python train.py --d_model=512 --n_kv_head=8 --vocab_size=32768 --activation="squared_relu" --rope_fraction=0.75 --qk_norm=true --attn_scale=0.125 --lr_mult_o=0.709 --decay_fraction=1.0 --batch_tokens=65536 --doc_mask=true
Each number is 500 + 25 x the weight over the matrix's rms, rounded and kept within 0 to 999. Layers, rows and columns count from 0. Numbers have three digits each.

# up: layer 3 MLP up, 2048x512, rms 0.103, rows 384-483, columns 448-511
# down: layer 3 MLP down (transposed), 2048x512, rms 0.0519, rows 384-483, columns 448-511
up384:480527501477464444469477506488472485469517470490533480470442505505496524553504499467463526530500512494536512510487520498472507490480553531552517501488496494497512512524476454548455501547507532
down384:476504503480508485469494484481490521487502499456437519480498503554508511520492476487466456446503526462496488478495516513511524487527559498558500518515511479454514495494500509473483498492503486
up385:450520483492484444535518531467505477470470512496475509521466504505547491463465478505523496506463487541450469558484550496479491518495542505541499514516446518496491475530490506514486477493517477
down385:497493489474477504508531500470506480466532545502546512517525525515485524487459492542471514538493513478481505483535542483506503542474505468546439512497494470473493490481447480487511522520548476
up386:496501509481514486470477508472495491463517503522518482504507493516514512517470516547464457500512468532513472472514546525503500501516477504515522492499517522500508507521507507530514488506491472
down386:472470480504518483506492522482491521469503530517470517481449448491502537525462530538491517496497476506473508550513519542531491512524439505510501493511479554466542487525515506507519473513522483
up387:550520495535486508459482508460506509519442501480493479477484483463513533504487468483503493526549506506512487470498502516526496554457522536561533522519494489475513478458536533546456491496532510
down387:520502486479489490489505499460475498480512509539467503497544475513507523518476467501485476434452473480532528476488528465491499511505501504564462505498489493512489495504497480519484467483500499
up388:481476498476492499517512521465482503506487505502543511527483523472517497476506550491503516482476524534504480488525475530469484504483535512492518521467441496466483512498520538491478467564476520
down388:590476504518539455523491497533494498481502465492436463462465482549532522503537507486486508505499523486508473471453491491473504511461434462489529534490492470479525450483538525476441519500533529
up389:457486508505511496507484491524545483527520519553481499524529526513484470513501507484473505500487491483489487490481488527483540483479551471466494495484491509532474528499503506475493515513519505
down389:498563466456501573535551500486505534470485525562506498463532517499496511536521464463455450483498548501517518452490510496510546471545504464526513529489508549524488505482476478501528443484525482
up390:497448511514457494519463497472458500509521525499498480497503472545478477505499526473501572506503519466512473491523495546492494522533514498503449488514500516522498499492549513524479451479532556
down390:519486542498461524526494507474534495522493499478463521484454498472495514512502489533524491506534495487538468508504488497486466515495492493484513501471491476535478526489492499495511478507459488
up391:511519479492501515473492506499500477492546509500493472512456462486482499551545489501506492487478489505530480512448504512475485518530502485512539471523493508461519489522495497493483480500503492
down391:476468481490528470490524493541553483507499498497490517519519491507517460527520496507485496521487482503505497525511463495476508509526522526507477502507498480527520513475514435477532504506481504
up392:494489477516529489493528504553503541469505464540509505498455512537507505544530494522509472450555532491470512564525519500482501492524534523497495460486494491482486504510476468512517560541510490
down392:484552497487533516448533511494517493514477495524456478457471456522454525507480459496493511538511444462502518537469530497516528454521456551538485552512529522433505482504540566476469516519483469
up393:545499584533539526550486495517514513485511451517538491448509513578477523523449488498508544485502491505439445470547488500476492512506527525521503509527506458499533456501543578507486494520510520
down393:466524507472480522487471470441486525479501501524496520485471550492493475504451503457480513506531492491517519453442535434508521480507551514484521470521557479468504513479473549447510522486516465
up394:556522508501488561470476512487504474466498511523552495495485532466492492514503478529488511490525516488503479521503482507500522529524525490521529508474482539448476509465460554488542500478488502
down394:460514519467533478482533525503510534518483468478508514476502487530412465487530512483492483515524473512468522502478533514483513480503525470524513513510560532503511528504525501500510499498478522
up395:514528481522515492516498499512503508479505500481518497501510458528498513522483502513533464471501502517522517471489485483517519488467449494489467491502515534478496481517498454505491511502514504
down395:472499533489476520477499505527497508480513467496496515499531472497484483508480530499468511465524509484521499514504473500516510503494487537504518510538491528484477501534513503474518526539475516
up396:511512498512501472524492454538482494440499464544517490457498557497497518520472488478463521453523556513468511497483452521489514486508514491472530498448522493496471507536462509512502501477542514
down396:535473507463454559520530494505460498461531498495516508480510487500485528489447482501484500514551513445522519462473534467480545529506487514455492512518546505479440504528493486515503546471490506
up397:523470506509502513485518496484495512526514468518549505526500506479515503525449503513522503548484472504519497509488527473492492473485496508486472555511500501483509483478529521479507540513500553
down397:500503485500496539444480469504512499486520506496535518443521482511515531509492535492490479545488472496492498508473486485494520514456540488494456463505482469492516527483541469468463493510511495
up398:518503523499470514469487489510466509491527547509541505511510476501505471463475473541513529509495518511482509494483545504458459520524524514483492487497485473516455491505485507467498479507499527
down398:474509476534485504519540522494465540471517524538502492494522468523521447515418478498528501499436502510524550530489482541504495470504479528440496514480457452488521505501489479515473477518492464
up399:512510496493489520466483473487473465505517536478472514531459478505431517499517516461505523510506463483490434551457526544417532519486551477508515522515510516468498473525439504537522467534554487
down399:463545507535478530532481453514471512483429492499507526509494477569458467517479490513576460472451489458480483455494493518446484508510506515491468541473484531474477504483518489527484468495481502
up400:517446515527539486454506556489470487531499480514524509485511511472490486535540532478532498459497500463450528518482482515453455510581512516493534549524517512564466496484462426513493476481503515
down400:516501501491477503529504499524504545536448526480445533473459573489480497512469507512551491455475493455460500473518532504486553496465493499491465527467553498529496525510514547525501458525511500
up401:517484456501473501474456488534480504476504510525524491476512461452492492485528517506474530536499554484478457513459456508553512506517529500502517499523498480489510507480512493534487495492555533
down401:529487492528478509508499459517469512535515502531504504474514465517503495524503545518449506477492518487552551523503540484500488534522490557459461495460481528486464476509475470472516477487476523
up402:475427478482513529483493507523449514448506487507466526503512510482510481468509475522515514513489506479501451520502536482484505501507480490476468457509503534468503532528513481510486477525482527
down402:504515507492499501513492520519510510485485485478499519500553531536546507537503510456476472510511467492533498496512476504531527479489532477492495464499515480528497516498495482503496487492484500
up403:524512477511503510472479499417465488512514557570506537524478504452454526544532479503533518522457479501521508529490443498454495509502550495464494539525502528459471476498456536526519483527518528
down403:483491483476446472535512496478522475508503481484539486488482511509466517471484476534511514478466483453482555475498494502493506500500521507507460524510513497537532495522503491500516493471514523
up404:466510520450547533482524451484528521497490526502562517482510485503493517508523500496538521470513479525518527479495495490470527517565480487524499484489507510521460452483478535449447480476515491
down404:470522490542508512505518513522503469536499507518513510532472530477473528525495492553436538509480489445518517497469458461470527477507473467527467506497479500532511507482502525543475471473495534
up405:502497476496525503493529470523477510482457474520527474489516493518502503513526472473482535480496482511525512517503508491498527547508486524493514542507461507524481487495549471494489524503486464
down405:453521468490513497507491490538462499477465495495527480482537480458514495544479475491496524498543507491535538485547505555516492501450491483499456524522493482465509495513485486503488469478466502
up406:529464501494510483511513516488495512509541488506510484451539495459528503531474514432502474515480545485506530534544484511503449464512519526503507477521542478469490490531504520492501489487467492
down406:476461507501501462499477495530480509485525527484497555505539521522504492517524486483458481519487460480497481528494509499471507528497516485512544469537510481525447522513518491495502474480440484
up407:502505502463512512544530477460475514445552460506497539492476493504423526519533504507532479449476489482481530541506514524494479529474495493516509486488505503488511527506498506472512484505478464
down407:461517567502491562539508465467495426504481502466510518525493494501507528509480509535527526510452526555522532476444507513524482506468492524523496492547494549531493487523502503528529499505531487
up408:500484510464457532502498438593527477462490537460516503511480502523484537497450539489546514497517520538539461544517513520473517487510515494447469505534492528474456498495490461544453501486495528
down408:467501497527517487490523502465505463503545484489514522516492491501534488471508498468481490557478524525541553549463529553474531497462453537506531507524410489492552499481498493511479531479484511
up409:535515493476442569517487505480492465428536501510461535483460519538475534495475564529509498529489509489472443521519503477410496481486513515512527545516487485458467506488520503498480528477514454
down409:519510548515477491500524504496562459501494470490538495484531507507508453497507510533456526507485548519532486543529534477454533521520516538513537520563466481488474523550478507480452478482546506
up410:455488491528488494499515483533532533494503499498474500488525499528482504506495501531509491458464537494492505461454465490561447463509502488505502474488467469472540515474518489480504492531514451
down410:511487513451524456489481484527542521444542479491486480507527513505508534518505480525512540454502537504519523521482470484586492520497547476520495515530527535489523508504482476499497542520487452
up411:503496512489488517513520510488501486476479467521520519517498494506453502496543542510493516545513497479493485518535538504480498506494488472496553494520478497480508501483515513508524472457510456
down411:498505541523478509504457500544516504484504513496441471495479492436524439505473523499530447511550524501537497488510496457499480478483506470517472518486525439503480472494480477492495516516488510
up412:505514494485534453519500441503488504440508490482507498494502453523452492497509529490454523468522467468510504498507499521494531498540500506487483486516487484501504522496469522513449504509560511
down412:523530515560529526508508493466483504505544511489525530510540492490475482498497481490538489505523471510476474508565523455487526506495525559510529515530477519478491504516499538532500532499474479
up413:488474500546507461503478489502470517476475508516493535503536527519493449542515451508484516508486543513546531525493566512484477490494506477524509435490489547513494524493501481527522523467528490
down413:508464445479552515527474497504511518504481463489518504514516502516493489483516491532488534513491513453541492513528531520500479533480519476477474522486436511483473474473478486492507528496478522
up414:504435472486492477543489493473458506531522499517465519479512478453442553445520530493504474555507504490474457457493513498479445466493506498513475468492494498483482501501467532480538456462547455
down414:468518505532477536468526476525519496484497464540534527512457561506519447484525479456522503492512501466489544472535491522430470509571484525467474467501514491510493555470536485496458521522500492
up415:511504502524458492505476457444513496515516470461523507497488488483476490526511492483466549502522508507453482469504525476458500488520467517540511510521463505497503507486487476529521510522472515
down415:493503478506474481467483488495509488496526500463492515491500487462481485501517511508456471466507482532565530512503500478569497482480484544477518466508522480549544505440491469487496488506514538
up416:537484493490507511504503475477438542428507504478484471523501498523538481507494476523462511487521523498471502502520478530508517539493524519454483498463502493532535532537509489487457514533477517
down416:554478526474465496517459510453463473503458508526463482525518455489503468544523461524504452484524478506513520530471509472465510530473438511514473507492493487498484430549472516495558488472515510
up417:518481484527532460518495479495495493521455524511544510523494504509480496481483479515470505467460508533507484471492486509509515536482527500520518475504516528503486518492500514521514528510495500
down417:502516487544501517503444478441478533531489541498536482461470519453517479502489521551500500538489519490518542506471470515498468479474520471539454494507560505446503498489511506513484513500456522
up418:504477490446540506505530453509526495560472506519504449541478512546490452512526518506472516538511513464485480525506453516511541447458536463503495502503470469523497495503510541458469525510511460
down418:495530508474526541484461543513484486530530486497518561529469475500512438520510511527467538481471466461416532504505506538531504519457474493491516512528490461498529490489540514483502513515527539
up419:525490489538461476478461499492499545501516493489499474508515524517504453490505515495496515484523510518516472510506468479463504534461512519497503464493510482513501505535485466462498542509511460
down419:522508531503498475490503547468464516492508471512524493464553514515498498496522493518506501467488508486495481511509540513487498505540491475500475547505496516527481438471486455479446482536520513
up420:499527514511484489503516589519491504468494529488492510518477510498526489521499488515509512513488508498491493475475520504505530514472537506485567521491548501494478485435495526489488484521499471
down420:495475521512509508520423533474493535495451501499515456520507496480540476520504487450483520489494528491480465461505486470512460491494522496481462529563529507506517489483508543488492517487525478
up421:539540500508477523495486541443445475439508488492522481496536527476508508496539500506483514520496507467477496504524497452490533477500448502490512482487471485531518506507542517473534448486475539
down421:529525498483529548466475464536519480481464519515467497530485482470485496485500455506457495534493534499470486462501523489508495516443469492470480510518492486489468499468473507490479490489467481
up422:547503515516490499494454507490533535454489495450510588516479519510497527551482503441499484493498483520512473502547534504462514516485489483456499480489512492486467504466532482504517518453551508
down422:517505489536447533497482465515533578491486516468505481521560477518496530485496461528471517474496500488468551509510455517512538495548508549497526548511512487469492482517515493539521512500501531
up423:540500498463490513495503493472502501510485511502521489486496464502497485538498496497514488476520507497499484519515508462491472531530506497522500455536511524525522473483494526488527465480533505
down423:469479527484476480520511510519498494501475493479516503500522441494499532481488523513496518497551454540516547471479514491535505517486516533522505523484579478459511510525470504489525540499512485
up424:492529491465523581512476500507504472503523534522476455529519516512462478499469536506511511464493506564501503497480512503487498526540524474508519482508508483521508499484536503463454519530488499
down424:494528484471476516509545550480496471493487519511541516436531517531499536523459501513523470483535505519516523474508502467454476520479487490471528464491536480532476474509466443533486517488465512
up425:496524489505514488501519507477513538495502496507505482514509501488481531521477498481509504510510504488504504491489485484518519491504482529477482514500494505515496488492526492498469475518498519
down425:512551508481485494491469513484491468534506536495476536499496491510512497485518527513474461516490500487457528483477490541501484484496484479499523514503550524487488488518527461475468497506486496
up426:444505485516519501518498477521497523491488480463497509512519494518502497458496471520549482482508496513515534486516525497509525507479501491528524466503486453481503524508543491511482525504512531
down426:492529509474519486485478537467490517524483519491522478499481508514561490504516460503479512482534497494509471454480512496474511497514506505519473527501514482515467486521507483500446519461490464
up427:468476539498528480473518504501514493501486505478520515503520478503524458500528497536500515530520512488507482497529492490491502518489522509467484493473470480564565498506490473521505506522507507
down427:507493511465509468480489525548512542524532529501544499476485557492494533492516495500492460533523492495423482508494513514495538513505493521474504533506586533520503441509492478555497518550518480
up428:507534505454494485503474474526497557508503502518481523477497534530485536499526489473512480477512488512450568485487481514523470508504551454488509478490521514507516497507519492474560503537474487
down428:504520513516476547487461499471531508437498527533491517473503532516449529553532508495500498492523518484499469478477474475498518508534544529468492566496498456459531532479511495476490483523513456
up429:521489522515483458497449496494513544506477549461460506533485486513471494480537519492517508457479496490562487508538427497493480489500475516514493474489499487480438500484510531524465444468517494
down429:487452479467470523519511460480531463508493522565496484510492496489511522490480476509463483507486501521518442507477503474519543513487537506523504426502489519508476542501489527498520503548501504
up430:518469511482485496495529502500539520500486468498497505524488509518480510506515506496506518495515518466553486535520485473476482516467485489479534521490511531527512467468471483524496484506528496
down430:502515491492510531496490491486519476513498481482464491485526486494488484496502492528532529484523517476511485519481508512509507486493519479517529474482495523491511487482472504477524545477512463
up431:504499493491509502470512496521483551506508504492523543491543493471498497512485487504525530473523481498473528557515485484492480476525496497481516504555517470483491507461483505484488485454497505
down431:524499517496506474472504514507492526544506507510490506545517519455520531508488499480524514525428479470478489488516481466484512469499515489560538506509471506502500509486463480502463508488509515
up432:528492508518531536503507521527481504497537503537488445520489525495513525514529499493474485537469506474489495491521455471492524502525494519467504510453528499425509550500501485512520450526527521
down432:503443490487493474535482484499551506485503541537494504532517503463463486491493534473530518530490487453498533469536538473526536504541485490482486494500501484497483491508517506488480536471508490
up433:461503509515495510495525508502524496505515499490494499509483505536517518483497478553432456534509512501464520479468465547477505455472505492510558515505567516470480518502528507473557502528529516
down433:528462495492464512525527512486557488498522444518475512475561490452511464493494450531476495535512474499481543504514564481507504501486523508504504519468513517503485521499540541490520475561528505
up434:486474506499507496521504560458502519479491525500541513493467497496485505498529506480481507500489520517494515475524524460497489464545509523551448448526488525520489518502543523474539504501500583
down434:468516494463483533488441488484481505529481477492506491500451473505519520484466511492511488491508512493519518488477507455474462512528518515478479470499530492548578532440508540467521542516522503
up435:518520520488524546506513470506548507479483505478510488482506510461525477510502510509536565468494545523510488491528511502507511519512561472464474437554503510498528466480531520540467483514518473
down435:483462518451510495493488490466461468463498469483487462458509508525509510522511549508490523456500472512476503517475497494522508430466491529525505513563478496508489504447507533464465457491477484
up436:476495511512506408460448492531482524497513492519478510494519524543527503496489502501488489537490540527529495478479481493509532512493508513470465486527507489543514463486557505547508489527486539
down436:526537525567499447487508483506553492454437497535486499507515542478517532454483526542503460525499518471517447440550472477492523509441502519488550482477481507521559470476469455513503464472440513
up437:489479520513500530514487509500521543461496504548496516519471531473511502506476467518498509510491511534508528476525526546540510489496457496508526461567470536518493496481477425491480477515500559
down437:504502506494503490474500485474512484497515529550429504472506499483480523477528497538482496489504480501538551467434452519497463490525515502456497523503476512494525495517461467501480494510512528
up438:541523513458487474534500464580491487503518489527490518475491471539488507530512502475537469543494489462510450547474465514518480534472515478517548497483509496530512487532480511500538493509499511
down438:461514511451505511483424509449495493504559527500521531489454519499505509471534492528524461519531541488463540479480521463551498483488535466505493469484506463476530553484462429537524500502495440
up439:507474486466464499449457494505480512470503486520511483492511536524496490497544512472512511523521501490501475501536489501500482482469505526499509499489509541494519520510464500512487466523486534
down439:467509472511467493543513519513498523515505520489501544512508491525498507473525502517505494497499473480522523507533443516492524447516475500515510489502460491495504517474521493488514494445468496
up440:512522528492511536487490462473497521535527539481493506501505541478526493503506503483519524455462496545481503522516499526521488498497514515490486489542458459471531499495542517516490522458524516
down440:469468547519500446495499481528532500502469551480495528504538461505523523506520466510510517511497518533506497475470525513480511487518572491470548507474519466517540489540479533493520500479512465
up441:515492474478525527499437511488508523475529509479498556514492509503504491487500500473491489463491498503507494497488494511478469491515488500511479503488484540511503472480493500434492493536495487
down441:521513533481508543518502487492510515483488478538500503511530463480542466492519481490540506507507469527490486537500488478483511501493475455445468510526504513511542526540502478492506493507525477
up442:494484491501522465450514503465533528486499524488507542546453560465521518531491472549483459509514489507475467481497496488504500480507470522540500522522521515497478475540515509488497552487503472
down442:479483525542518518526545499501448493526515511463506458484527479492518510511495500499484485521500516524499457502505478471517508518546517527542492515523467503497536534469495535547551482506512500
up443:443517488479506486540545533463522517514539519487516473477501510531523484514500477516468504505494443477508508470504563492466542490537515453493483503509481537486556512467553524528488467536490505
down443:479482488482485512539520471473537492498467516470494454468499501546545471485446501533460460542516506496523512478559477504494500475493521465504492514555516513474454481514488501500519463551512494
up444:504520513483494549524506512450489479492528485476518464476505556475477471483514497514531497477485481503521491486483505465511494520555469567533484468454502489500505467463491501462545471509467481
down444:509543460450512505516484513491510466529498481495505487477520533516467511512491500483532482490472524505499502445507524528519481485483532508491508494494483532479469523495481501493548477481494472
up445:511478460538463458455492525478505496520532514496463518474534496480507521477520531481480478527484536512509530470509481498504479493496535480507504517510496475518566456507544542508529495511482462
down445:513490487476509502537486501507519490495483470501529517512521501486501523516513497480503469512519508502510487503508480509534507510484545497522505481472513516501512479496495532529549547518502524
up446:489494491477502532485557553519519501491535482494503534539514516538475508536501501498473504510499461488534478501487494503505528465509535469510495467520511509541512493553493556488497474468547465
down446:540492538540475547553496485494472496527473464479470519460502504495518490503520466488501503502487529431516537536526506497503492510546511518473492447545491557482461459522491531512495531477508444
up447:477510480521494471481551517496470535481497536467454475492497480461463494501515560506456479558513534511476472514504433526528512536517501488542477465499484523553468490527494493497464492523462512
down447:506494500527479521491478486489480497466514450495466561467547523453511486519473534438550525509515548521523480556510507479481512552524485495489490515536464536533532467496494504484502512483487526
up448:494495548474472487522507490424535479492479558479528495520532465508498507505493504518472484550540444501499532482482551489494526521521486490511500501502489501458495493525507442538479479484507534
down448:504510464484492460512517541461464502487537504508519487571507429528468474516503548512515485541501507489475506491485496498506527497501520505493471518491500510526500458535444518488541501519477544
up449:524464517435452496528493466488508535487507488471525541448515443509522448535493529546498513490427482518518502474460533552481482519513517472524517453531508493493497508512498534510535532514487525
down449:496531466528517545503492496488470475478497536456474526514538448485525484496474518482488486523491469483511463510490513512494466486451535490533489483493482496449550526524484543502517515500519505
up450:472519520485484478500484552489481461501480514546514494450539480500489517537488515535502524520509453532500462487531485500482524522482499499486497475519518483489521491513518524476535543481524502
down450:535558493483489461496492496476512497521537532483574529513541501476465552514530498501530526482530481426512551487453476491509481473449497517476527501512497500478509494516484532504503526504502498
up451:480490478502539454482524485498533527463528541471469428519525476497489524466490474493491496485513476492523498509507473517527525484491449516509522496479520502496527494511510479463533485493496567
down451:542496495493513487469497508490497482533489515489448525476497502563545495503468436485490522505522509480516474459514513515464521523496489528504512524482512517485488451513501496489502469520508513
up452:480506523533497526478508496543478556476442473532499459530485536529496463503492519472537501509517535495507496496527457495501527490494490483534453501474458479486505467480521457486508492550525558
down452:497483475509506506536512507490487462466485512497504488499483490517531524522496477516505473486468516460459487482476498454488458491527496457515554490506511476534501529485511441527472500538511504
up453:507515525539490521481459496512489464504505500454483459514559527509482507516547541498486459487514462524511510512504568527496535486537545471521478461503511529514511491516528512511501470506492533
down453:468504545486527522480480530501498506504515453515514506511531483508488487503483490497498492485492525492516512474500457506511557507528500531497490503501485512534513477478512475502515525485525513
up454:530533482472514494508466517492471538508476490496507440504501542481495449496506496480541497504488521467497503487484494490499499526540478508521496520492507486526524500519524470529464478502476513
down454:504547485480513478485490494442443532549496532499481486486500535466538444511505474520541517466509480480483487532484501486532544484501560471496499552531538493499516527517511516494502467503511466
up455:533517490490501503528540483514505485499494462481512511470462516510499492498475489490504508458498508540535532446510522455517499526513489510509520503483495505523492517506523556532534467486522509
down455:416509507513534479534465563478461472528515467528506483520509477471530512477496481484537481535521541491506522473473489496489493458496483496465521484512491512531537509502502492502506494452467495
up456:477487481485474485494519464495498504506480458509472514450503472543453481533525471547518497521511514543516458528500483513534502485536498504500503476458471491501503485487512470497490502505494462
down456:488538541512467488494486466507512500489497502518517512481509516480534449505485482505460492512517504490509516499521509518514508483531505483497497501490490507484466462545505513484499532499522520
up457:508490486536464500503494498532498487469478501535487531503547480495537468500469511497522523511493473489477499528447483542546540488500539514483530523522507493514541496548462478528482537508499515
down457:518446503509508484510469479541501444539544466523475474494489516478545516519504461488441449490491510496461519539514512510544484528533521537509503528511549536455498519514489447505490472488553508
up458:547506495497484488501457458543543513484516486524444515479480512480463512493466500487517516449488486511473508517565455491521474470523498538497509486530545511491478489489502484514407505468500493
down458:505541473466439518505506507512507439525456491547499526484471530494536498483489537461546501496519438450514499462522485536538489457542524485395472448487531466474476473517469464513476544462487412
up459:531531510507496502495506495521492525498516489502534556531489513531452485513473509519483515538447506556480488488500472517500522499471481510532531489512486475519478526508475476482508513462522517
down459:496538461518524542510496480504480493479503444496479505460514522475486472587482516440479488501508450543521444480520540500464508500488527564521494530478501459501492488453460504530517509482515516
up460:489527499510511508500510517474509458489495511484459531511521525479551491538522473542494550527483485513491470503507473509493477516481536552520524503495509505491488517490504488524511504493495515
down460:468489522501476493517533501508507500494498498504496528504511527505494489472478537495476456501522499480520522494484482486509479523514501488484498497503513503524509518531499494480507513500492508
up461:513483495491488487475478475511483530510536487540512486508501514504475519522531499487529498491497518482528479490482484463463511526483522481530502489510492532489521482541500510489496454440485495
down461:487497507518501484517510491483506503493490506500466519483523526474531523477459542467460462483535479467502493485506463494464488500474468482485505486462513506525506486522487493547537494463507507
up462:509512485432503480474526496504471524475500521500446474447477523483458480527489557506513490458540466476524463524508485501479510496520549493487427481490533492422507507493462488486514461534541493
down462:516535484483477518475479511495529540495512495523459481492480497507504515509521498464518470464524514525513488462505480463523520426549492505512500525502492463535482482511472473469515520499489495
up463:486486503494485517500566530539495510489431481468517501527497531518507482462492492499547503512468459518496498532508523514457500556522505476470473482435503469513505472492490539527497472509488483
down463:492508576484468503515521524479509488549500514515519491517505491509487455507439548508474508504476502473489485484475461524505538499490496443488540480465506486473520559472497501475518511525494482
up464:505489524511458483511487532519512573465480546491490495484507502498484478511552515471530565502461458533461452482476476511475522542459530491563499508504499530542502516532497514513492496455536553
down464:519523493594511517552469480510510450504495488500484542490489520500480437470455495495452500470488508513470505529528516517452549535519511469543516476553510474489510504494495504516503517536499481
up465:493512489482517495526520483505493501500493504509439513494523495522549501530479485480472508474502517510509496465522496493507541510492497472489532518510520501517474523518489496508528498474467540
down465:504553513516496471488488515524497436460511492502509519530503501470493475514536515488474476471475506473558478496515579497487528479494488419511513460509511468449524492523520450460527484522475497
up466:519474507509488513482522484505507502499521488527511490481513547483507453514510537531508468480501485491502485499479520553469515546515510500438490499556502473541503480533484495459500505498435489
down466:477502475511447504495486443449474446529462491512490520480487507538537488473515485496498498470474517485541524478523506546538527532493461443514487478520566506472503488508511498493479486530509463
up467:519498481456506481515500482523492496484503504500450497504522489495489541504485531488500511496477484494528495464522501510514487501495464539510530535491489544496528505490544490508500497502518497
down467:453466523532484503509505511470476507504533494512505530507498504482496549503546492485483519507549489522471460454477455500505497510557483512490483504482567518542510485524530545555494521496494489
up468:490465515523499424454479539512502457499511454560580509488484487494519479560532534495520520512461488523511489480532445512513486486433486566466508521471492465489519520509527523455533484547517461
down468:447529498494486509494501495487501479490518518530488513456520489509500489445489494502541497483523526507465470517553481391536473515501481515491496525526549527403502417498526440481489538520511502
up469:484526508517474501463523494514497525526483515507540483522519508500528513476502456505510531541482519493496507483513509548500517551499507529501497506578464550477534482492470504461465500526527523
down469:492539475502514486517521493442520517509517536515493528489484502479561470501528513478505520512505534496485521520491512560487512548532517479473481522502516512519522529485482504466571500481458513
up470:535497496521513494492506502528491503482513500499465488532491525489500484550488490511454493488485545511504508521522476486523495495474482515503504530470536505493525490505482500525523510490504522
down470:524462461437494457422512464479482453523478507497515475521475503528501514527492498563438496485470508540493547481519489493490473499510464483478469521528509524529508468500501484486526484490538519
up471:500486489526494506491443442520507490491513507515526508453543485477457448488527487483529506529513495524515484510509467500512510490481502461505485499534526516509519509490502506516525501515535487
down471:485486542497482484471518477511520488518534530513490479499513499536483485504506497527510467539486472512495539533472517494478488508545493471496485520525462481539499515471506548479468477513490506
up472:523516523515517504514511498527490488491493487461497521499474528493496495469491504529536469486494464515542462459522461482489467553489502514521517463468514538523478517472517470495475450481534527
down472:474502544499485520515508488493501510537508509481494461512514501527518501483513523489465495510494488528503533514520535503517506485537496511521522517516512498518509487548484490504473515493496475
up473:491495455519494478486522514517469482522487502516502452549506483553553499486495467495538517490477502479502491511544490516452516530495516525505491480479503486492513488490505520528472534516456479
down473:471499478488513497510534491541478487489526513488464466469510479504514517513517500483519514543483495516489502505506487484497533500525480547496515487500500524521531493510515503484501508499481470
up474:491512509510542512468491506500500481517504473452515503473510519522493522466498459494520489496512485478511524534495530488522498494481555515508504524493486521470541489492527491487486518481527541
down474:498479506507485495502478489481473501509484481519525509485534489497497473516491512505494475524500470500529513509541483518524489497515522490491490507513507467526474511542520506512496480526486499
up475:489541462521504471493517515543514476468491495510511467487551518500533497486487504455526457512525538513554514510542513522513466537537558501497490518496464489494526505501551457501558498508443487
down475:480541463470479479485509490506486505526469493448486503482510489492515534497489471509498491482537519497514516515512496533532476521485517465527490465473512484537526537499486511481509459521462471
up476:493473509501491543509460502512492489487512533489513551491474470533548520485477552496519518534530483487471516501514484519505514497503505501507527439482505454504449482521514515499481496480506486
down476:530564472519549488483482542463479487495484493466504477509534514484483489519503491490544502506480541509531467570492471485544512503481520474540497538474497515507541550504499539516505528444501501
up477:465468559482539516463475515571479534475484456516475514477494463525512455498518505500461545513498532525494456531499498485431516531488516480470516538497541523528482512508498511473492477472465506
down477:495455492479486492509519509487512483495485515435514519474531490537505487494493522505485484478547492524525505493491495519497505481478510524484499488481539522519486504515476492536487543516510512
up478:465499488485523477434534480503482511480458520462509479509488481537511503486526534507492493495470542481543529474483515508488467494479523549534499504490460564494489490506541480487485469470491503
down478:519502501465525502493527529501475492502448480511459528513523544534463507510520509496442527502523510516485464514536471476451508491502497471522470464501528517493478466507499517520479537499503500
up479:501525475515524501443505549574457499480515497472514549516491473499506468506480514411514507467498485498491486494448508473505478488503514510436499486506506511504453499503480527513507553484532497
down479:513512522513482515462508519489485486486496481445542513541529470462456440493489513533496517537541504491508517496515449518509462481508468517450477456523522533515501557483465511566539533455533473
up480:559480501530506505494468478520516486497505503521492489471501463531486491527511494484540487503502493521548494501534523534503550505508501468486488519463520502503512506498544480513464467536476532
down480:479507569474500587504481548521511471521493525464490481476503534510467469525509445512560448508485541477481480496507559489518528539526485481526501498508520519478513496522489502527489515511515485
up481:481484508505517471492487486522498483510529498491488528512532523484507489520505536476502511491459503529506527497482499510528514468506485532488499496452473478514495524454528503507483515490481517
down481:537511554514500487473473492499523495488498539490495516525526513488461489522525484529532510516454506541528523503540448442497461488501525481503438503470479512474485491503493491538492522498506511
up482:540540505502534506507500460511501532527466483524513556478492491530549515486553467482522509456493489490459499521520501529500516509484465497478493511447530485467449490505489460518503458506490480
down482:513492539483453497503468518480466484491482510481483490545518477499499476527447471480428523579503500479510488478493506507501538489510495479458527495539483507543505494513494513496492494511507494
up483:570490489482490454514503522531516496518501522473495495480508510529537490524503457503515489451481470513523491478458506523506514519462479469462487496558526486499443493485463488512554467454490487
down483:525492501480475519521501500472480477508446510504477505468500511509521534523477455506552447462511480485493471485470474473520506524466533501489505442535530466512510471491470499511481521458538519